Each number is 128 + 32 x the weight over its row's rms, rounded and kept within 0 to 255. Layers, rows and columns count from 0. Numbers have three digits each. The size before them is the row's rms in percent of the matrix's.

# layer 5 attention key, 384x768, rms 0.102, rows 66-127, columns 192-255
085:132131100106082128164160151122117169207153131153114168135144145092165145113103181070126151122077147077141169146125089161117129101090179090088168166157126135114113139135147113107042084103155152
075:133071112118098171124159109056151123136175111072142144093172158119100200132142124079171092119097149108140111106136096175140115118149162105112096108135155166140197135161149079139139113148173174
073:122115094125121084140150116118159176133119134092152128123137115122106087174113191101144192107197096161109150080125174143139158075153139080174108112142124185087142120120125125127182115108135065
077:110115132094158135141210097157127136183067137193155120152178134135107122142083120171149114131139147160132134127105096104180150122191127163171106178125155154152074176156140157128098149184133129
082:138093119145137179114146157114122119120184140179139085128134138172129148155131097146161191062142124131123074127088150152102149147142148145149144167149139074103157146168145056119157122149122139
076:108123091153102155050158124121079124162160091123134098175103150156145117119109164135117167128105140152159118130181151125108100078159097107175101165119177153156147098173176161097114199084129162
078:159108193117070132139080133124209137158152133056067068103129107140107103126125141127142138153120153087143184118122158136138117096153102145166175092170128171140147096157161116156094124117108172
077:132148213132139096147113137174119181071116121127175150080122151120181120115137054123124143149150191170131197150139139159137144103135138138142170098096141129160145172098107114124105100192123095
079:180144134178152137146129107101130136169175094106084115124172117114107184119122125108124092151149109164182153128115098103130139188072140130096161148036111142160133103159092057067135100076157165
080:163187171157160136105129134092078147112127121119105106060145136206134133142147170142101071065060191121102120086156095112163119106129081142185159155155091188139137108113108141124127157158123068
081:120214069069125125061105094134120164113094150215093109094123167070149138171122087081244080127132143127146171075130127131146136102149165107090104137162189127092133121083172067203158085100086143
082:128182160140106101167135111099051101094059161132111127075101111133142123134158087093157063083112119086099117059136132106140118094152089148156119069186180156173147127174132161128091121167166157
082:096107154139091148164173133077066115188139182108157126117130084109110127140099165142112124114138181156144144092105130122116191105084128112096124128108135132100123117154094145066104083116137102
085:165127116139138187144127218117126074123185157128152179105146111154110146230119182150176113161137127082131120128091145124099146145115169105124177153119060148099120116109129140186143153088102092
089:107134129159175114111114105184115135129151087164194131095209152152172145099052217100117112126165115139180179131120140174131179135087122092079140114117084149178129083100052118173128129195113063
089:153149081069100167129124061165147135077124111133129084112226137086081102159088159097142122166103109116096150177118113142168138090133094119194195163122059121132150118145107136109089131138127124
088:103132063148187133108097128155110118140152068175122085146182112101159162139124131126158133130140129105145078102128093074118156153182091119115134109097125104145121126137158153127122147138167107
086:140053128164167138129104130097153173137135185117047129096066160129101191120101082115150146079067133133171103095152123099096120169076104084142129151107079092216139139125105128145140095149137106
085:154106116157120107157091154110118161092116107168160196119110073156108144116144115107096081116123125136141116109135105124172127170125141110057149141144119101108150137097145095118107076101134127
086:141139175106114182163094161162149163052133111128109144110116083109109169102124119118141113151147158158146101199134088111133142166151108156104098163073164126112106119110070165102161139151106145
083:133150134184147134083149132148094149120073110151077116179145136128078148070142141117076132078154124081191156088196122156100098156113085100162137136136113108114105081094117166140142123087096103
087:134115132184149092095174072129085157172124127078160088126121082196157121184107165109255159122119174165088144091153144124076181093085111127147094121054172138147071173101038138106114125099101160
086:093143136154137107103132155142173138087133119138104101121059157128080091159232054064131121141149122125133104152113130117141147093114160136173103138098130102169122143163127153174104130073204116
081:136109151213134090132150127127140163133180190083112178128103106145168135090112124114134182081084100141119143136163104161027158167114110076111111129128139126127115057098162137106126186095075124
088:101109077130111148088116091126119182130134112068133111165149150134155128133145088125077155179144087117154186150170136083106157118153119099139068118067102078129173144162148108116183177096134133
092:175131120145187156176139095151166167132147124180152117107121156158135147120143135135145076151135112125193175167129230077085120107172138190164059181119150109186058098079126153146131105136102086
081:131146169137099087194140099141133122147143129150074167134118143074125149150118176127114153119118175105154127112148143175018082169167154151091123181122118164168124092167112091144154169088119198
093:150204172122172153101044177156124099149093166099131117096094084154127175159089143141136115107122072130126139109072142123142134154147080129098084149091139140187059152158148115167102106124181110
094:138102127198158129142127174107111086148113082196135123093121078130161107130164092119116105146197117122140065120139121127106174157106103139124154115097105111156147118175102149098153091140140113
096:156153128127163167064149099100097152144176098122146139121124156126188106128144175082102155118132156124106168134052040163135104153114081130163134171125075121195129109096107179138113120158109141
096:105090160106122140138117072130099156168156138113122065096133155138123106110117130145128123165114122151148108156117126131100116135121114114078135112126163059126156067136111142100191180133096192
096:145116098098121119107137178107123100060136106141166161139143164155098174123080146101110095186113167160137111158143176165166130167119137166166108178117150128107118176187097147063125123128163122
086:146122083106097108108132131033130115119135100113149144036128154143091109146152133151176142105155098088125140131124059159133137027132048099156160098119108156113087118136131139124113114141107080
109:130127198114144140087051156162164129134174135155145134102164123088089138097123140106184176127195013190126101137160129130131169092118160105167149096139080099153157100132189118135178094118179152
100:151152142155063080137177113140113071049145176171121118140130159152077083102108136181171133150142151106136141047127099111041110086124153174117110142111099115117124097108111115115128103076105032
103:042140067096128149190107144114142107079135094139102142146183133092148136087148128188125103084077138154167120070163085131163138097125092159161134148137138124123110121132188114062134128112171088
107:106065179093199130119125123114121060153128195058154132126146160153137153112150116113130089129119146113113153184176114166169095086181129107140132145127078147132106142094155092196169087166098140
114:141121128082175121117090024085072098161100138121127133114096119112041126104128183137127150115232051131091075110081118110102162067152164125162149113059105116210196161095112173070178092150113114
111:138091107109162124148131167118149144131135109127110125150134138142192119113170144117142137140090089108145165202101121144153090077133169154078131157106096141119112154152107122125127135152119147
110:153128114134119126105106083135115085135102126099192149130075123170140112068133148099096163157132162172153113171139128140127153141063091126122087152089120072160091105111107132133084138135101118
113:130138100102126116153210105100114111123130137180111076122138159066161150121153093121122118112115078092086125096154120155106174131175163134140135202136159134154092124166119107138159069184126128
110:154117108113130068089164123132073153171143105125102121173090172119122106084148197107193130123130169146144128141100080189113136125129086041124102154089151093141154076101132167126093123148117143
110:103139147121132113082098084125124124155170111121132130090142139151091148127122125148136093047144082128089143132147079058142101122138088104216075085096158103075120123145097100116075133169111133
117:138141146155109094167116151122161135067103112105136110139173104110106123149128139115143156126149176143117137135147155142112161201146122129085129145145153052131141156134143123112130137124221126
109:108184182111111111093079099126147162054130161143129158087114173154094128109145145112188088173136141112111110132149118086109184114128117127171138157163116115105131132112128124154058149102119112
120:069091151126120162178087109090186143199142133135149097136116118145133102136165118176086163139134134119129123105081118121123153156151112164122133083097161096107128137169131124115104127132160125
112:140119131119132192136084140090153115158064104193190134106140115086170118127151175069210087103141102146148144142112106174156142130194104110155141122127128082102167131202108126131122171169152099
111:148165204165179098144117149111090107130156139141141175152085161145111120097139135137071160149130182130146130115163163132071127178146112179157060136153094114144145145109094147162166108087119136
118:120157115124043106125184090136100117078157108100123167140060124123120103081120131147115141096089128117140121074155121179093165113121113147130115169162140106074150133131160107124113145112093107
120:148120091112152114135179062164080090134149187143115118183110107192118173144104116107176110127121162088150137190122158181128168141189134110180093110095103088126074138119076157087114173151066094
119:101154115146096168099094110157114097148121118090066168142123095047138110106134104134162124125078047109131128147138141148227093166119131103147159102092126119095158069140118134159125124130101132
122:143155137136152111190142077102091122094118146127157162111167183145132101120132169152148152149177075125128155125148128138156139045127188178079088167155141116133052127147085178122178143118137128
114:180121129103125118147116157134111123129151103118097138125168120152118130100120096084139122110155141151160162145164151164188088138151129122114166098114214157062105161144083122129145087090137083
115:084100128105121115168157148122165139192114097028083114146099175076126136162147115120159079061114128103136076118160157121131127134125120119123145107115082114141055114099165077084144112115145133
117:119136165137112133134130153150109141143066111161073128132087113138146132147132145100106122185107121153051084108142123119137179126177164122168185114152155123146174110095147140070156132187129132
112:146096129142142121114115137151160164136136151137168118161095143110129111118115103149118153155127132173082149117070145154154205152110114126039112175122111139161125059122208167155103147109141079
127:084140128140163107063098163182094155170139113161149153142125044130137081091186131049091126129065130103150119114120131167123101148140121146165095056116106133155150099052109131119160123192043177
116:129157086093146147137131136180105148155176164133157114155182108123131146109149099124074106155162082159091109123131180125074129161129163100053094154115059075187146121128107120079096114125122143
105:152112103052082119165083122065141208083121171155079173108118112115112109106080130124140115122110183130185120123114090088160116103119096161127151143101098207199125146135165054180128084134140172
116:148107113101189135089130124148133131109156125133083071170107143099114109122166093151094084146169137153112176139164146130048141123124131088139126191086158132109101094125035137093145182121163084
121:147098126074137120150188083094088175164072196045124091203079125137168191109132143157092142086119195102144145151115092168104164103215124121146187243177125147150143112137141134125129204197156108
117:139172166118114135159101135145075105099130157122150138103134113138120112123102160105161130106053169119114158159192145125124169150118136124148104157109154102130125103102160098191146129112135107
# layer 5 attention query, 768x768, rms 0.103, rows 67-127,195-255, columns 192-255
079:136173108123144128103157137182104178155119101131129122141061126127148111097114086087126144125142117146125126103175163074178132136076198139184104135197083105167132067161168163076112180097105137
091:162171092150148105137113143115137137104060111152106147129135156110126135129167154101129127135156075147159114117076129140096158111119109139100142165149085094175106081120148110110142186203074212
093:142149145135128149185101047060119106079116126105139155129147203164111118064124145103207098141182086114127108097116164132106091155034117111154207119157105158106154118133179141070163152094073118
083:111101255161123089087059098069100162132086157131135055140132134112177137154118172135181119108126130135217176148150139136124105093074097130112121054167104139125176139112127120125110116107140129
080:072099191140163103206101129120136181152133165120143143168118108152160088158125113150112142069113136114127115127156107131138118162070126140108144107109127169124124115170134082089116069116061116
085:087105156182107173121120055098142182102140117118126118167118093129131119107141110185129174144109135121121146166176114141143101071100158180111093176074124109138103148134178128150130122109122083
086:072147092095106130080138077152192132137109084102103192125153141123152139112156108153093110117159154122165095158126168184144096111135112102183104159093106183119148149168145122113091094176118162
083:132145116157150181166144138155197090098126104051112126163136089128176137139152137161161096108071164141117105155169114114108144142122136146123111119137132130064146099128133171140116132088060156
094:105092129185168153155136189129125152167135138163092110108127136160048080159099088107106152170144147085190093136186123121123149152117124183128092098141143068075148112158102078110177115153150117
092:122114098181198150116142137117145100101140160140134131148100132081113123113132142183137102171141116110217127091123107091143120167157096129120137126127150068175107105140137114157119154171157157
092:159107109168179190101132089091132180133116152096144114145150111132123162117126127124097106117097133133102096165102099137086120190139129144124098137169116171157130134178111131090155109144112165
093:166172137120096122186159164120133149148130100124093084164182086170141190129157122136116146144117126109113129137149095150127142123151157124133122137131129142114151142099132125132166076081136169
096:133128097154146068147154182123140101123137136106093073081108125191068092099094092159098198155126125145202113173116044116118083169130126148125144079109128108095105125146122073096110118137091166
100:145078119127056178148074113138119162089109108102185129167099155143110101117203127158127143136115129095038084116081096125142149201177164108110154172120150095079120108177110161160118105151126149
098:110106109142164121076117141124142091124168095104127154109070133115090125159098146084130140205117151068097136073102126121133117090156157084120105188106122143098071069095116141102107092106103078
101:080144133121023153141072150123180134131101044167132139131153141168099151160143143143144157109108102170126159070147174100127113098145116148158152098163103130156139092109087082179153116065142121
096:162073114166179148156104058066188133083162094138128134144138143104126096120138092170130166115127178159181129152134096119089106181156143128125185105132154140133205061127133142183128122190081149
093:093107171141154135117178124142103133112129108120153176061119104168128106169094031121157154163176084162178089109134106073148104146097117146165110128134087121117103062115070106167099120134127094
098:193145144123156130088133129114110118152098156133169183095136194094114169095107138158134112159137149089136117085098100154219185152077142141135085107113107128135137052150126097104124133143075117
094:139133104135109139181148064095170126127126136170151114139149175201112171136128114156089118071144119135110118151110140160151147106135159136108141110161124165126128137148133106115107127100129154
095:104140148135146103109154065142170088144118170080122153205128164117112123102128195127109176097112093130066138084148122175142094176233132142138168136195131157093138128160080094088107116123172129
097:125130126081147059152152080153133129124107183101128163108177168164165160121160125130116123101160105070142125119156115122137076047102156147197145163070119157130123130179129117108138136129167102
097:093091090153199129146110133137112132048180162157130164174136130128069131123134120159106086099134144154162126126132152152041136126085137157056122052178140122140086078155057128117134130128129154
092:161115104104128147188120141136172128127129054149145093165144200124076135184141169154160109104139060110148117114148158090062171156121144129154186126089071137147152143080111081114166123076163137
105:143122062115168126062108107100092162105112169160119125109138155099191179174109124098114196127156156159137130126137164088117087134118133117109151141147142054170125155155127136173110132167125146
090:124090124158178165138113119131083129140112127081143095171067062138156144121179145116120121120126096171139137127142119129140126172161103157104177110107086152170157123225189094135133180132107153
095:131123144085138095128155138098065128135202127098104101117038157180065107102199154121075110152111167130092117103132167144060129137150165157100145077130154139158197101132114090112136145130150105
097:068158115165098127124110162156155129121111159076124124124121104128127123084122153099155103145149092112118116128137112177179123172128091145065075138071131115180151124132164125101131093188139168
102:100113133114166129145174127165053120102183160094198111091179157150129123094126115154161142065138116123150143135092113148066128117145102129092123093161152146131134087065073163120161120134111148
098:152128099135131121143121111139094138167142108172112119135155086084115120140138133108100112125121060168104158134119167137107061135137145107152124139100111096163120193178149131099125160160141149
099:133153149115082133058081135123187072108082091112104166103089127177115159163132141123131131109094141075152144115166107091153194089162168120129096176139149109102109103135078117151088108171142082
102:122134147059193219081163149129221115198148145112119127134142176137112129138123177124114124165122141090096107168170086139120200129143156167131137159116121149119136114136147098154141121140202150
099:137129137171097124182118081202098168102108158111123146127115146097131119109079104128110143105168142160129164109138090083077157122143100160149142116078155117158074077097156157080129154122149106
099:126181055153134121178146080111097088095085148118184197138106169128124155099093104135117120136119105075063159150159113125129131114167071103102123178099043109138081192131072097065086128072110120
106:119148083138109106111094189113119112173130132125073123076132131128125112111164152138069128107105056141142105127163131110059163083144103121115120125191129111105152134155107117114147127099113116
109:155196121098105089126089147126140058127156157098147143093142114194162150141143171197153120184118127116087116132207115205076092120120129108134076110106094096080148112121179115175101130120082099
106:111134175057121114128096022138092122114117162142133109099107091108110151131139097092090162077159118144109075121128099101140086117118161136167134123091126120157120174154136148021110142186092108
099:145142100091087111141129148129168157124134097147075076115143131160131132161184136123138109109089118078116182107118085136183099109144172116094140150118116136121106170133242182120150031151103123
104:112102111163120086162124107163161168116150108065186117110155124100120134180122161145126155108116208173135114119143138116132119129116102095083135149154137123047101116129106140151083153207140165
106:123138138115169095156088095131140085080127129183156164061175115107133112131121090151144118127111114109141143092117170142161174080079160123135129195110093142142159136077125194148185108161046177
111:182141162146161072095121083164104127187114120136096136092135183092150130089174181106124100091117111137145089114097136144065105116168089124132210128125120088147078131119122129105151148121199161
107:127092133065185114125120109154135083142124188139121159139118156147157179134170130146110155165107085151083061151115119154084175131135169110143109187083145135101120110114132120152160152149147130
108:127144093143147110122138136139123163118201149092069129113165202117125175161118145132171062091112107156149149130149125124111159140128079139125109121178150105139173156124106174104138125128111179
110:109150113116080156088089128141179142132070104127141144166113104195046092122156078111098133118136155114139205116110138106119181162065132188055148206162135139173171166144112110109122125034191120
112:153112108135188100123108118104142105121143094142148121123138154129094180127095139136051125169173148173162177144090085150088119129171141090106141120098070128117159133145114186116150129130178141
103:055093148164134147171126057062175115150111142167079144094169136140144106078116161124155121116131070135084158072130170112136155108178123132141167157121140150081135119172130076078146118120089099
107:115139136106129109124136048105146147103225162148138173134148147115117085155088122090145179123108124181101132128155069104136147175143145179133100088141174099113167121059110146085157134064124073
119:099187116159093131131129095129096045113151178156132139168116093127048121154125140183160090124127131123125178135125100184162085078147107096098181138106127119137116096134154123132143145132123086
109:148121064135133188169129039161128174139180173142131191169143116115091139131135195144083097151114169147148121116131176150094152110109097150142159141156139131073139144132160162103108093115098184
093:146094111087124210105155113075073091166096152138089199127146114084091124046096141083124155133157107165174084132136132163139133152129087134145123132091092175158146116144107122159191178095158120
108:164160097119088132139132129121173100020142131127170162103112082136070144180102109115180128094135154154089162144156126129178139105169149143083139108104082136192072166085122102157121120100140123
112:159122114113112177126040135111161140089106069125116080146171130108098126145141170139153159123128189153153109111171114171126130139184129127128116099116132173104070156098127124131116132103140099
102:115127100155120166163135126102125137149127089128088161110131134122146116090084113118108112091111165095144128117137104160109112124129115107135191135157135098073148146111147134144144124133123104
099:178093122139139136043065181160105120096131094126203049154091108100150190163114133152096051100067107184099108104181089078158122117119133126123090165142111164096131155061146122104128146074177126
104:117175175109123121163097118073108210144106135140144109200168112120096168181213202137144178108184065124153118112073153096175093129068114143151153176209072124178179115134185133140125155130189192
105:070069140144129133131087114117139115157150147132139121145123044091127122111150106076078117158076100088108217133146156159161142205128152146149097161101158108148084128115117115180078135141045153
101:125114129172227142075124172083130164119154125064103142171112122105142113154137076115152157129129049089125089088131116144120090159188152140078130196092127098131117099108170081097127132151113134
103:165147137046092117128132083163080174214075126114109104155107176094143202096105087095097138132152211137122132160162143143136094161147100147117141121144190168131090133111150089127163172153124082
097:097117126084152145105115130153146138154089148209126111107184079137168164147158057105137109181134095108129081105130180126090140133136119128144125134112069095118119159063115099120173151147150158
113:138180123168193130142077121099110127151139125107101109118126099146162141182105133097098068067096174208118116187149150158146098150120137145108164152149151143149136105126160133111147250122135082
112:116130166103166129130138142140182157140112174187114147109138114112146112140103135100228142115144108107134129113133146109172079182158103140126077058101138142136133046108205097139104116081094092
081:090161098073123121125127075148104145116121118154124114130212153160128117143133141124139053158121112150096177030168108126126150097129112187100100112133093046148120123174121151162114127134099090
084:133150133127150127128143140116197107136159110120079182068085147154117132141054150147067091075098162150194175112148083142122078081155090139077173165134110108138121177110111173168090172137123095
088:139105121117054160103126139128120072122125153102125105059144070112133124165186093159161081090178105025121147087145127150111144179081140130180109133149096088092108109084074072134147151081117105
077:118205101152116074107059107067165086133113196113115136114064161146079058119176131084165149165098132124128147166155149105066091147137111110107090114131169147139137163097105107157114149138102151
079:114077070061146156125043136172133153136154130158169140137144070150142152121131102123112070115133155147048196104127136162102133126141150117126118123170164176103188098163170058129136184138095152
081:161107130109204113150150159139178104128090092103149126187095077108117124151054083165110085187088169121122129070063119130112106182208152119118077122152089104138111104136150086117099156143075105
083:079135108099141166132064069120127130122148173169134169172127114148210108136138154114125134107114142087144122119115170112095115139175151137073130056058132122066103153115154142191133110109134136
082:170075097119102143108158195166063123105138118137056154081080084134176122232111103111098095174127176085134129171125147142054155121158123116085156152206134139119154162160153136114120147080133140
085:109169111177127104131105134122168163099103094094142174115125120094149143118145081094175139134110131157105095139128137083190105119136124148149101133202118073129131124150082069160096170171129186
080:097117122183071114146181154106099099078090111182115114125167211113113141133079130130138120119157090141147155138169081119120104115115122132165103128137144173158112130140136162109097111107169144
089:081086127154155093133134114153164136146090080140147091136168104072077128078122196136106120134156200138154160152185082150135140129118119141176125099069122155110153132110127184156208168161095075
087:121174137176215170155142144145152195113130117065088093130122152160150143116139157122105140187067128087151143111194136155179154197106079138105129162141142098156205126144159095147139196084121100
090:169121164099088167168112113115136172186135132096106119077109110071111132129124103110168138144111151177134141145092093120142139164104123118141140158129132090131174121137172087090062140096097097
092:133132139150040150120121088149171087130104132143124111100111146109089137094141168140133138084192186191118104079140121107127103131188147147111147140132180168115135074097142164046072114135165155
090:073161192107204127101161130112146141111169188051146095162114074088119145194090076147095103096068155109130138141099149124093148107141141143137103190153163142150081115150139146048067129212167087
087:141153151112136162125159114158121163134104161080164079162104128155092145134186132093041120101132162117145159146124162172115182160193205133155171141141127179145144127090118105160158142150134122
094:097144129115093170134188101136116147087105104217149148110144120126112125132144131118198149085162169135064165149134123109150143122139180139118134133194173180093072120173136144151194136177178142
085:105139135089165129100156107175153105137084234105143115157144171132104155106083097145160097107157130169156103140114163109157163095116108152201031240133137114111102178082112111154144148111089144
090:115109150148138059149108106079140102125161179071072120108113139109184106161125120145125183109127130150101089150128148103097108122158160122088163143184141161059155077128081103140113104108071096
085:135119156134112152108128111092091144178182149093160123142178081147151125167123059179156126075187165136118131146196140102114171129104152079121152114116148176173162092155178160070065169146163130
087:075137113129157118149168113208145120118163120170145111141109123133160077144093128189151149101151108172087095121129115140154127140173125132108172152157060166149139116090112196129134095179180101
094:145174080123208062177130095130116096124107091189124160118082130114133212158094126110083104177136164133109148073141136132176080135100174158191164137158111156129107117085105130158126163104117128
090:180140137145169139124144119136158148149144057074116075184099143154092134177092122128118174118082137103162142165065160111162065159143155123148107076054104122162205125143139134102143107161067196
088:104157107116157105123114145112139119137100140184162117126117093105154142186086171155185101091029109086117178160124106086054160120159163107122065140116125171119151111126087132101104146052206149
107:189125214182182113143136109107153139155115044126117128141076159138149103160172144160113177128132084143126140059110111106153088152114113122173126121113155104124141138057132124091158165141081157
087:100116163088157158206149101171134146153156145029135151121080096126130122061130078122123123118132120105164095171136118170117103132131126106092148083139168087119104047174161137106099201098104090
091:081146097211123094128127128105075179131155078083117139144141124144134135121206098138125102116107115085131081085089162141101092183135046156128166075157140118160182081179121142126156147067138118
096:101130135147188134108114126099130150183087121100109128161108136124096159131168123171107185161095171135124101122206102136121189137166146054108134099164167119083141094061107139123113086137124110
101:089092159130160152159138153105134156139118124132146131130084115164084109126122110127114127175085127178125129110120178131151159132161116152147101074104170157077145135152074106107130154160090143
090:126220161125128198138142127099132108123153155162189138109118119101117158082120130151144119116105083128095115130124134095072127148058122096103156128144147149171169064102100136140150083152118130
093:170096139101109055080118119155184124109087140133108114131128137098188131134121121175055081172113214132069119130130103107093139150119173107095153109148149142146132108081125087142116132185129154
092:140110113137142147165153112206137125168089098143092108133110171158110042102166157139149149109151074112115098150122170186118149103112151097146104133050096119112147167126135133123127120175154125
097:114181077155088095098128194168078089112116118205164193174181175132169185073156140172104104166104092134099155057040110137131099064164113159091152082166145135105086082075084175157179068105129097
093:201076133122132126159137130103172098133152135111103079165135170084119197125112095117073106101178120138083100107155164134130143124197127071126168191096088139177149101109156160106094145105154128
097:159132137105071157150088129101113135191134096105132121055122155154116127149091138106160154141068189198067145062166144122172174147155113137125135171121132157202104128166180108115180160060119159
101:119108110122153147102068146092117087126158114062152105133142147176127179085121091160117130129083148168098153136071216146100068120148096155106119113147108093101112133127223113126167130178175121
096:169092119093146148151077157119143155086056155172140129171110133114140084184170115167133112139131071147089123093121152142117109150184118151122153129173080181098143136104078066081101103145114096
104:109092142146161089143148169083175136124104142050158109117113150103188179123102139108150158081141132142077123103193214108096152208138165095077086191183161077143098096116147128131103115131154092
104:069081156070132118128186092126066104135112156055100108141152125146108160142072140144176123167161134108114102150096135152061149138111152139093185150144186153082136092133092094177089152155127086
104:160116137069109123138124178187132106074132116229097137142124103134146170124174049129132113122126123111111100135070108123150102150131148162109128135177072174124137148098122137147204145054097110
101:103133136125114120175068135099108147122102103152126124188105159099124093164126129089162165160155098118154122148108147107139121086100063167077090148127141097156151098149122146190137123131151165
104:113052121091124139104122114103165165097086128138082077141131177151161121160135131131147167101033132193080134178150132113184134214165115098142102097158129102156101132102119105090115178112158174
100:102155157151183132097114129095158150105195143112083142172123138131146110075113089069151055176092110097147123089073145120102119167104143085124102124126063136072158082138111161146109111108088107
097:164148152093150131167108126152181162145173127105133158149158163152094155168167112115151157038116197100124124121126136101086158133143073136108115162151114151134150148148149121071117124145210090
105:118112064098127103154115058101184147063078136109125124100174119082141096098091120144112146151171070137119156175111087091101145163136151131152095181164052146093134193120117166146095136047117122
104:064178117190167098102086117156089119149097108134143118116104169139056082095147070130210127107164087166148106167152106153140208128122133152113092141080109122142113108125186113045128173112104125
099:152101122130087156092178126135096162139144137140159187131169121074061104163130134158103124158167109130156085098088102103157134161123097132159199167118058103118136133164120123061145117078143114
110:166160121087124122117095130146134082085150158080158139148145118136122134111172117149180102070130140132099103113136108135153109072153126170144162065079038105218116141143164126059149124173145149
100:132088112190165174033095138112115147127136105119086181140114120125097147117181125141160144108070090116095138135121087169128110113157111114119128060147143120095121160094126096151131141158173063
100:158163083174110123145153131083059101150112184100113138151119118049127093141113125062119084130170162136128118116116091128086101091098099111104163126172131094072149090154114141171074136182169117
104:046077091194099098125151097081086138130160142111171165113119078143214190124104160198155169129168112147118101125109124089119133134151157121109130101123175172110151189116134147181159141201099114
105:072119140129138167120081154101139146148180119070117132143120147120090106119092100120155122128149116168157134081138098069146083163141167090094103121159224046177050146160148113092088151165142133
103:098139140105124115097155156122123130131139147138124115120126081124082105161098098174145127005159142101059101126175121094153067162127152112117104157184161136152155142083130138143134188138164130
099:083133142132196141118159131096168135103131146074117114107136098136160165090112149170171125115149225152121072166123183146124090052107126115152093106167129148158148132151153134161098115138109120
099:136129112124165122106062129097145223050080166141086086148198177112126154156140088123139156161125123127073148077103120148093102167121102100169107155130151157121114172115155121116144084129075119
107:175105103104084182129116134169095193168119163137112127112208138122138119157134185136160095143090160144159156176138083093099138148129181083135099186192115116113115119101126115165107142164174114
099:113087105149135110145070123090137191168175121136117123176153131109152093120089075088137163129144131145163135094118157128183171149110107109116134127109126148082160186128100182115169136140148106
104:123148137117078125162237143170166078131086152140139078135076109113097172153111180133175172110115194133133085131147122152113093130131107085103131129094134112110113113151108122167090091101134146
106:095129115112108125102145105121084152157173085116171123184170176149128124086092068079163187141108083190125106119102141142111096128153109109148100136160110167129165120146130099133149095131127114
103:081078117166145111094090157114100113088074143178146172142143111087171085189091154099133100075198181134121135165178145114081184131153141175130119144161157172110092174133170190140177145116101124
102:147091157127137139116158192148097154100143122149150167075177130137115087134131136104136085131131122139133122129180100134112128074138141176109156079103157122163079134121071135110139162104150124
# layer 5 attention value, 384x768, rms 0.0958, rows 0-9, columns 192-255
096:090121148105129135113179054184050115149094146061107146128076154129148138158172095070079102099077173098104112084116170082131123099115149116146084193073143141136149183066105153086132130104041165
102:146136042099167158129172097133077115127102093095173108166169124158160117145175119060147143152121126121097149138174175110153087059115193127102130098225135113134125106151101152104180101189127136
097:123176154134148139146093075157077072131066125097149126118115089171081163142132093127175156139139120180116207116093139159092119110139167123139092169093166087153128139154150066087092115114135162
096:103167136126062107040166253092144132090110158158118155156110164141124099093133134081118149092134116149159175103195103117179129064140084144118135151137065172160167107091129059136151113130104119
100:129119131172152115167144093181123126131154127212083154097188167150152168185155174167093193146145081096220124181122094115157151122126146120148157110098088159144134090153085220134218119101186137
102:128167088200143109143138100118108160147175208152155080120148055084120092101139175124106053145134171193175131086067094122111125147136127078173064140119121183100114094168119178157060140137106111
097:069184117089119077176059129127160141149090107115130121137136104123144146134123092013112131157152123152168121146133104120066128148143100127121134115085112091139151089136139139173135087131164178
094:190072114132115176134181174108143172103185117129167121078107100127164098133161151115128123035111112152110100132155116099191152188143121113137139143096180112131117118182086131150139155110111149
098:135124131099129158166159124079135079131109078118117083137145089117097121150161156126158120157133124095112121178085210084085116141127122166113181169170144147110125196136132176108120135112143104
100:130141136146095103139155129119118107092151089131089163112113079128138147102140115123147155109144172100066144057170112120096127079145148196094130123129137151106138127162104188084138097102140156
# layer 5 attention output (transposed), 768x768, rms 0.091, rows 0-9,128-137, columns 192-255
103:162090111168071143141107166122167154103112149141104112123152092166191143153172195130153098129129184063075088141089129171142143128182162102129173090149092115069163167166152104125111148127153085
098:094081197184140098128137176131123117172145139182094179148102110089101154117059123149107117076170122107114150070074128125100144121094130127157104156110094138100148129130153121116131174104093133
101:095142124144045138177147109113156158140143162089118072107090113034144094163118100171102133149093139117133062167124156066148159136164119142099171095094084152140177105123095119125154174167119171
099:102117143139165111228120095216155141171097117135152106132120114110117183119106147141169121136123168060096089147090125154147098130116115134143141157190133120090120174123093197135163147093131109
103:157091118084104085061115092147163168136134123116181111128064078068131068075081103095131084099141170123089108177091043174048093117122082139163098143155178065126083116153167074125080163139089186
098:135126160118110146130132135155107153133113125132131118079150144173143123161167087176133131162165133136104175102207076102122113029073198108185111127108076118178140122155124158136133160125137114
099:173144131162128102095100101104127107101136125166160113134135113185114149100123148139122169130130157109109203091103128120151210130085122185114146136163213166123101183183155158082166147159113097
098:076161177117131128191088071149118186098143147134141114168150147124100116107142129114185096147126118176152103118148105146155116123033104143111141115138094185187102081117081173133117106096094089
099:150198088092154105107146136106159173127115151149133146127170161137120151019131105089109161151138120134129130102184127173179156107147173168138114118174148075157126076107133102107134162085091105
104:095105147081199101144114097136142146169160158107167133205162158041174192135093109156122098126118166110160117176096164156149165104180060115158135077071138068118155140115136075092171138126044102
093:078205126100164089131152173096133160163100097150156119088124160165157074167098157151077158111156100068159153162141099115150049089160112124049124149163155196133105091144114163156151154158102132
100:073072120142114050117152145160147138121126196137137103150081106193143144208171133145126109175082155152105137180123187154143128121134147143111124144147148153112110131133111098090094103055120131
096:144036107112098135101077143146179141126070139140155165129132162132095113103118209119129150099100079107106166091151142150169145124095166143147124113178105081114109169125152114140109142138177109
094:149154093111106167109136108133167102149150146123156128148132133150121143203169109086139109111101106143088129103152151038117207121109165090122124141082064099108134104150089094189088200144144085
096:124119146162131178118128158120140191096148140129087128161138167143148166196172164107161139201163182178140165081135206080172091127174129150074108125103131139122098125111132083149130146128143102
102:129150150116120188151156113150157129152135134102107144143113115075100132124089100148100120120087166115131096132121113135097135160090113136083161166082157146157161162105132097061087099147132132
093:091116091092105087170133167094169208090143078118138131104130170112133077106162116126178094099129099086133086028097131096122086138137139141142115143172130132147144090104132109156158067108106159
094:137099132110122100126125142161140102160130096178185126129105086111120150148163027200102113090170145080168111100109104145093168155160071118170119096171168122091120155156151110115111147173130086
098:140083117142139096105125115117138173122093120095132100152131091130136100165136073107154114109155124146109118137180127127153072125134110152090176090160091199056057191151142140175136117107131185
096:135192113109136146162150170121122171112120100115065101101155095180135120120142204118100065105085132144062200131138139143122079155133115072160134134153106115123142102133125152172139165161152172